{
  "n_layer": 9,
  "positions": "rope",
  "init_std_qkv": 0.0714,
  "init_std_o": 0.0,
  "init_std_up": 0.0714,
  "optimizer": "soap_variant",
  "lr": 0.00617,
  "beta1": 0.95,
  "weight_decay": 0.1,
  "lr_head": 0.0132,
  "grad_clip": 2.0,
  "schedule": "wsd",
  "batch_tokens": [32768, 65536, 98304],
  "seq_len": 1024
}
Each number is 128 + 24 x the weight over the matrix's rms, rounded and kept within 0 to 255. Layers, rows and columns count from 0.

# layer 4 MLP up, 256x96, rms 0.149, rows 246-255, columns 0-95
[[145 124  91 129 129 133  92 112 176 162 103  86 123 123  93 118 101 108 106 128  98 111 129 139 145 136 128 124 164 131 126 109 165 165 161 132 131 121 104 146 131  81 134 125  90 115 107  94  95 181 127 146  98 127 114 140 108 143 107 116 131 104 128 105 135 170 157 163 174 101 133 120 127 108 148 125 122 144 104 121 120 131 152 126 135 127 126 161 141 133 110 159 123 153  93 143]
 [124 135 144 131 153 103 139 134 112 133 140 135 166 149  95 116  84 120 161 115 122 128 165  98 165 180 133 167 141 137 150 136  95 171 147 101 139  60 117 124 133 169 122 140 146 134 142 113 101 151  90 131 119  84 163  77 120  91 112 140 128 153 114 103 181 130 165 140 132 144 101 142 143 108 121 111 151 118 144 110 120 122 125 127 142 165 163 102 102 120  97  99 172 101 127 122]
 [114 128  85 141 108 100 104  81 151  99 105 146 175 140 108 147 136 116 105 105 135 109 135 122 144 121 130 153 114 161 108 121 192 125 121  91  88 139 126 115  96 157 151 138 140 143 158 158 100 146 160 204 136 126  99 136 105 121 128 136  49 178 156 124 151 149 103 138 127 147 111 187 152 155 117 125 104 141 132 150 131 145 137 166  97 125 150 118 113  94 109 154 130  94 109 147]
 [119 120 126 134  89 101 129 118 182  80 108 156 139 135 120 130 118 157  82 123  91 144 131 115 131  95  68 111 117 120 106  67 150 128 118 138 135  94 142 152 160 125 134 114 158 136 131 148 132 181 148 166  97 165 155 137  99  57 100 137 121 129 100 120 116 136 106  99 104 128 137 107 128 111 104 158 113 119 156 177 130  82 158 130 119 144 146 166  94 124  76  98 150 115 118  90]
 [162 119  96 143  89 149 183  99  83 136 129 120 149  70 118 130 133 135 149 124 131 145  96 117 125 142 114 111 170 112 134 150 108  86 119  68 137 143 132  92 123 152 165 128 143  95 149 165 139 155 103 149  96 113 117 136 102 138  96 122  89 166 117 117 160 142 105  99 166 139 148 132 111 144 140 143 115 100 139 121 114 123  82 104 140 124 165 153 165 111 132  91  97 113 146 131]
 [ 95 138 159 140 120 126  90 149 122 121 153 112 107 151 119 139 126 112  72 136 150 140 164 141  99  96 125 121 125 127 122 103 103 150 147 132 143 126 111 147 115 169 142 145  89 117  92 126 105 147 110 146  86 104 149 174 122 201 132 134 159 102 130 138 122 107 103 133 112 159 118 113 136  98 140 117 160 109 136 164 120 106 172 111 112 145  88 119 118 130 128 148 133 162 105 100]
 [152 143 124 153  98 125 101 153 128  77 167 160 158 139 140 112 104 130 124 150 136 100 114 123 126 153 145 128 114 132 124 135 117  82 129 126 129  80 138 137 106 173 157 165 100  99 100 144 164 104 151 127 140 141 138 115  86 134 133 114 119 117 127  99 134 122 134 128 133 113 114  92 101 149  86 161 159 103 145 122 150 171 139 114 131 122 159 127 125  94 130 177 148 117 115  97]
 [142 143 121  96 128 122 138 144 173 124 154 102 145  94 145 110  97 126 135  72 121 145 163 117 122 133 140 121 137  81 146 126 112 131 116 127 134  88 144 139 104 149  95  99 126 138 138 102 116 147 102 139 146 167 152  91 130  95 128  85  68 191 103  99 123 131 116 143 192 117 165 132 117 137 160 159 119 121  87 127 108  87 131 148 122 148 149 113 148 136 142 126  98 126 145 109]
 [139 115 119 129 142 169 145 150 121 159 131 143 137 165 140 110 108 123 133 125  92 105 145 128  98 133 115 124 171 150 121 150 117 156 138 146 104 111 129 154 113 121 163 109 136 118 100  86 150 131 109 138 103 125 153 161 154 152 140 111  91 150  87 109 150  87 146 114 118 114 154 185  92 167 150 156 134 147 155 170 170 151 138  83 130 104 163 112 122 101 133 155  96 128 140 111]
 [128 110 166 147 123 117 174  85  99 137 125 165  91  85 134 133 134 123 124 144 138 138 171 132 129 133 141 108 178 137 117 170  78 102 156 116 121 128 143  84 133 134  85 120 171 134 150 118 125 130 128 147 143 116 161 140  72 127 113 114 182 109  82 128 101 169 126 125 159 117 175 117 143 137 106 150 133 106 125 123 158 108 159 105 134 150 115 130 109 104 144 121 120  62 136 138]]
# layer 4 MLP down (transposed), 256x96, rms 0.144, rows 246-255, columns 0-95
[[131 119 130 126 123 156 123 147 138 127 102 154  92 130 152 128 144 141 139 122 128 146 124 133 119 116 119 150 140 126 112 130 145 138 133 108 111 142 150 151 131 144  97 120 145 104 162  99 118 141 144 126 130 124 162 120 148 114 129 142 112 136  85 106 108 124 117 109 144 135 113 142 128 134 120 133 157 117 145 154 119  78  91 108 135 156 155 142 110 132 135 151 140 129 103 105]
 [113 152 114  93 122 104 100 175 125 141 108 155 134 134 142 108 130 138  96 125 108 143 144 127 160 118 120 103 140  98 159 126  95 185 177 104 124 167 112 162  59 112 107 118 119 151 136 113 117 114 151 101 146 102 140 141 110 124 116 149 130 138 128 104 142 142 137 144 129 128 140 131 162 102 171 127 146 105 139 138 104 143 122 129 103 166 109  86 141 129 119 170  68 143  96 115]
 [100 126 140 161 133 147  74 115 119 123  99 124 104 147 153 138 127 158 129 146 120 144 102 163 121  88  71 129 112 102 103 110 152 145 143 150 147 152 145 135 167 155 138 166 149 124 114 103 136 148  86 130 100 140 125 122 146 130  78 161  78 168 140 128 140 121 111 122  90 132 155 117  87 104 149 121 112  90 145 139 132 110 140 129 185 114  74 142 150  95 117 133 143 124 117 117]
 [166 103  92  93  85 137  96  94 153 117 129 110  94 116 109  77 112 151 134  98 155 140 143  74 117 116 124 145 126 169 156 140 120 110 100 116  80 170 138 137 118 153  99 156 178 140 149 136  56 116 171 178 136 141 161 176 146 140 114 146 124 124 115 152  96 139 146  94 111 162 134  97 129 116 129  69 121 148 122 139 163 102 134 172 110 128 117 112  96 135 136 163 131 190 166 142]
 [ 98 115 110 120 137 140 121 101 141 139 132 137 123  89 116 157 118 122 100 134 130 113 136 168 115 109 114 130  89  90 145  85 140 136 151 138  81 117  91 123 103 134 110 110 125 169 153 155 104 122 164 128  94  83 142 130 118 110 127 133  89  86 101 117 145  81 152 107 171 109 162 156 139 122  98 160 101 108 144 108 128 152  97 169 184 110 132  93 158 114 135 123 113 148 143  91]
 [116 172 132 118 147  78 130 134 135 143  86 126 140 121 129 151 189 164 121 120 120  89 114 135 117 123 150 102 151 127 120  97  79 157 116 154 114 156 152  95 119 115 161  84 119 162 122  99 153 146  94 160  81 130 120 163 150  77 162 180 101  94 129 129 135 112 157  74 119 168 155 159 155 127 135 112 150  93 137 147 108 135 154 112 119  94 102 102 101 149 147 113 123 105 129 118]
 [117 126 142 138 138 110 127 158 121 148  90 136 150  98 135 154 190 113 173 145 161  93 154 133 120 128 156 113 125 153 110 129 127 121 134 139  91 124 103  92 154 155  96 124 158 170  92 139 137 155 157 146 109 129  83 152 106 128 139 125  97 138 129 113 152 169 155 161 133 122  92 137 105 132 135 116 127 129 132  92 113 144 115 148 153 114 115 172 129 142 147 131 118 135 141 145]
 [129 122  95 176 121  94 127 131 129 152 136 128 156 140 112 164 196 112 129 147 124 139 108 138 104 106 122 122 154 131 106 113 146 172 145 121 139 122 136 174 104 118 168 146 102 111 141 139 128 106 115  98  81 130 102 122 108 140 124 128 133  98 158 157 154 141 150  85  80 124 163 139 101 122  98 136 138 156 166 125 150 107 120 100 119 117 106 150  96 155 124 134 155 155 147 130]
 [160 125  90 118 141 131 117 127 142  97 130 156 149 122 119  99 137  92 168 150 142 145 109 128  98 127  95  95 129 130 121 142  74 103 126 140 104 106  94  95 159 118 121 118  86  94 126 110 154 134  96 136 161 142 204  94 105 145 144  98  96 136 162 147 108 126 167 147 139  95 124 128 162 109 120 167 114 130 143 130 128 140 105 151 112 104 144 129 129 116 118 121 146 130 130 140]
 [136 143 138 145 162 137 179 120  83  74 144 155 135 157 111 111 115 107 127 122 138 135 131 159 124 108 107 144  85 166 126  85 173 152 116 143 156 108 184 137 159 125 101 132  89 134 144 107 145 120 114 102 142 147 140  99 116 113  96 145 125 120 149 116 119 125  82 151 114 155 121  98 112 125 132  78  78 145 145 142 176  82 118  93 123 137  74 131 137 133  78 142 142 119 101 162]]
# layer 4 MLP gate, 256x96, rms 0.147, rows 247-255, columns 0-95
[[107 103 162 143 148 122 144 142 156 131 111 126 118 109 135 125 137 158 179 130 136 113 107 120 108  92 160 150 126 122 141 145 122  96 123 145 169 112  66 131 159 126 130 162 154 133 139 142 134 159 118 105 119  88 125 119 113 130 144 132 139 124 150 121 137 123 140  92 202 151 170  85 123 115  56 113 119 155 130 146 151  57 135  90 104 135 155 137 123 160 100 134 136 138 111 113]
 [111 173 130 126 108 118 111 118 172 145 110 101 125 147 101 144  98  97 143 137  99 111 147  95 117 107 118 142 110 166 109 118 155 137 176 119 120 114  93 107  96 139  75 173 129  95  94 174 139 127 137 181 131  93 160 114 145  95  81 116  70 119 136 124 148 108 169 116 194 115 155 142 143 124  96 101 122 146 104 109 131  92 142 178 130 173 139 143 116  86 136 115 133 142 152 130]
 [111  62  86  91 122 135 140 135 133 129 131 142 122 172  97 109  73 134 134 113 140 131 100  73 136 118  81  99  88 106 141 159  90 143 104 144  55 134 179 163 141  82  94 180 138 146 108 151 142 112 150 150 129  96 121 126 132 119  86 110 126 118 135 148 120 165 112 118  91 143 134  99 128 163 109  94 102 139 137 137 147 106 166 177 152 130 110 121 129 135 128 135 160 134 138 109]
 [151 118 148 172 154 130 122  91 136 103 111 128 132 144 140  93 133 126 142 115 117  64  66 148 142 139 110 130 116 146 134 120 122 110 115 166 111 124 149 152 110  88 123 161 100 153 107 113 123 120  81 142 154 128 123 153 174 111  92 160 111 149 186 112 130 148 168 129 116 176 153 146 122  70 159 147  77 139 127 168 123 128 126 119 129 161  93 141 168 118 105 120 103  99  89 129]
 [144 132  98 109 161  56 117 115 146 110 144 126 156 151 143 177  91 144 148  84  97 154 125 145 100 127 146 136  99 163 112 127 134 131  88 155 134 145 123 153 172  56 125 141 185 117 143 137 158 118 152 132 134 139 101 117 142 161 129 115 121 137 133 133 167 134 139 132 123 135 154 121 157 136  88  94  87  69 128 128 146 112 138 100 135 130 156 150 133 152 132  73 124 138 130 113]
 [164 148 125 159 125 171 111 176 175 134  89 128 139 176 143 141 102 107 148 147 163 118 144 136 132 115 125 161 119 147 134 146 123 118 164 134 135 136 123 125 149 110 148  92 113 131 164 122 128 154  97 144 129 131 156 128 131 119 111 114 129 146 156 140  93 130 142 182 158 129 161 120  91 150 122 170 128 137 139 154 115 148 159 160 121 133 130 168 136 143 156 131 100 116 102 148]
 [114 160 137 125 136 138 139 114 175 157 149 143 135 159 107 103 153 155 100 137 112 148 105 105 128 141 136 135 137 139 145 154 149 106  79 120 149 134 128 121 161 127 110 157 134 119 136 118  88 124 124 140 121 139 114 133 129  89 125 104  98  99  85 116 124 147  99 188 167  99 184  68 118 120 162 111  86 124 163 133 153 145 140 156 129 128 152 137 135 127 109 118  88 139 112 117]
 [139 105 133 131 112 157 187 109 150 141 135 167 103 165 132 123  87 126 110 160 148 133 138  86  84 144 107 134 167 147 154 165 141 135 138 153 126 122 137 114  98 130 103 162 145 138 137 102 132 158 117 119 108 165 128 151 145  94  94  90 152 107 137 167 114 105 123 161 161 109 128  97 139 111 163 143 115 120 160 160 133 143 125 147 154 137 142 147 143 101 110 128 146 114 115 130]
 [155  87 102 154  65 138 143 102 160  83 111 124  47 134 119 146 105 139 139 138 170 161 109 103 160  97  71 139 120 116 140 122 198 162 164 133 167 165 155 125 143 142  99 108 100  88 142 106  92 100 152 152 143 119 144 163 103 137  97 113 116 146 165 127 109 105 169 112 152 105 149 124 156 134 133 145 155 150 139 125 126 116 146 144 144 103 155 136 142 114 160 126  95 159 151 126]]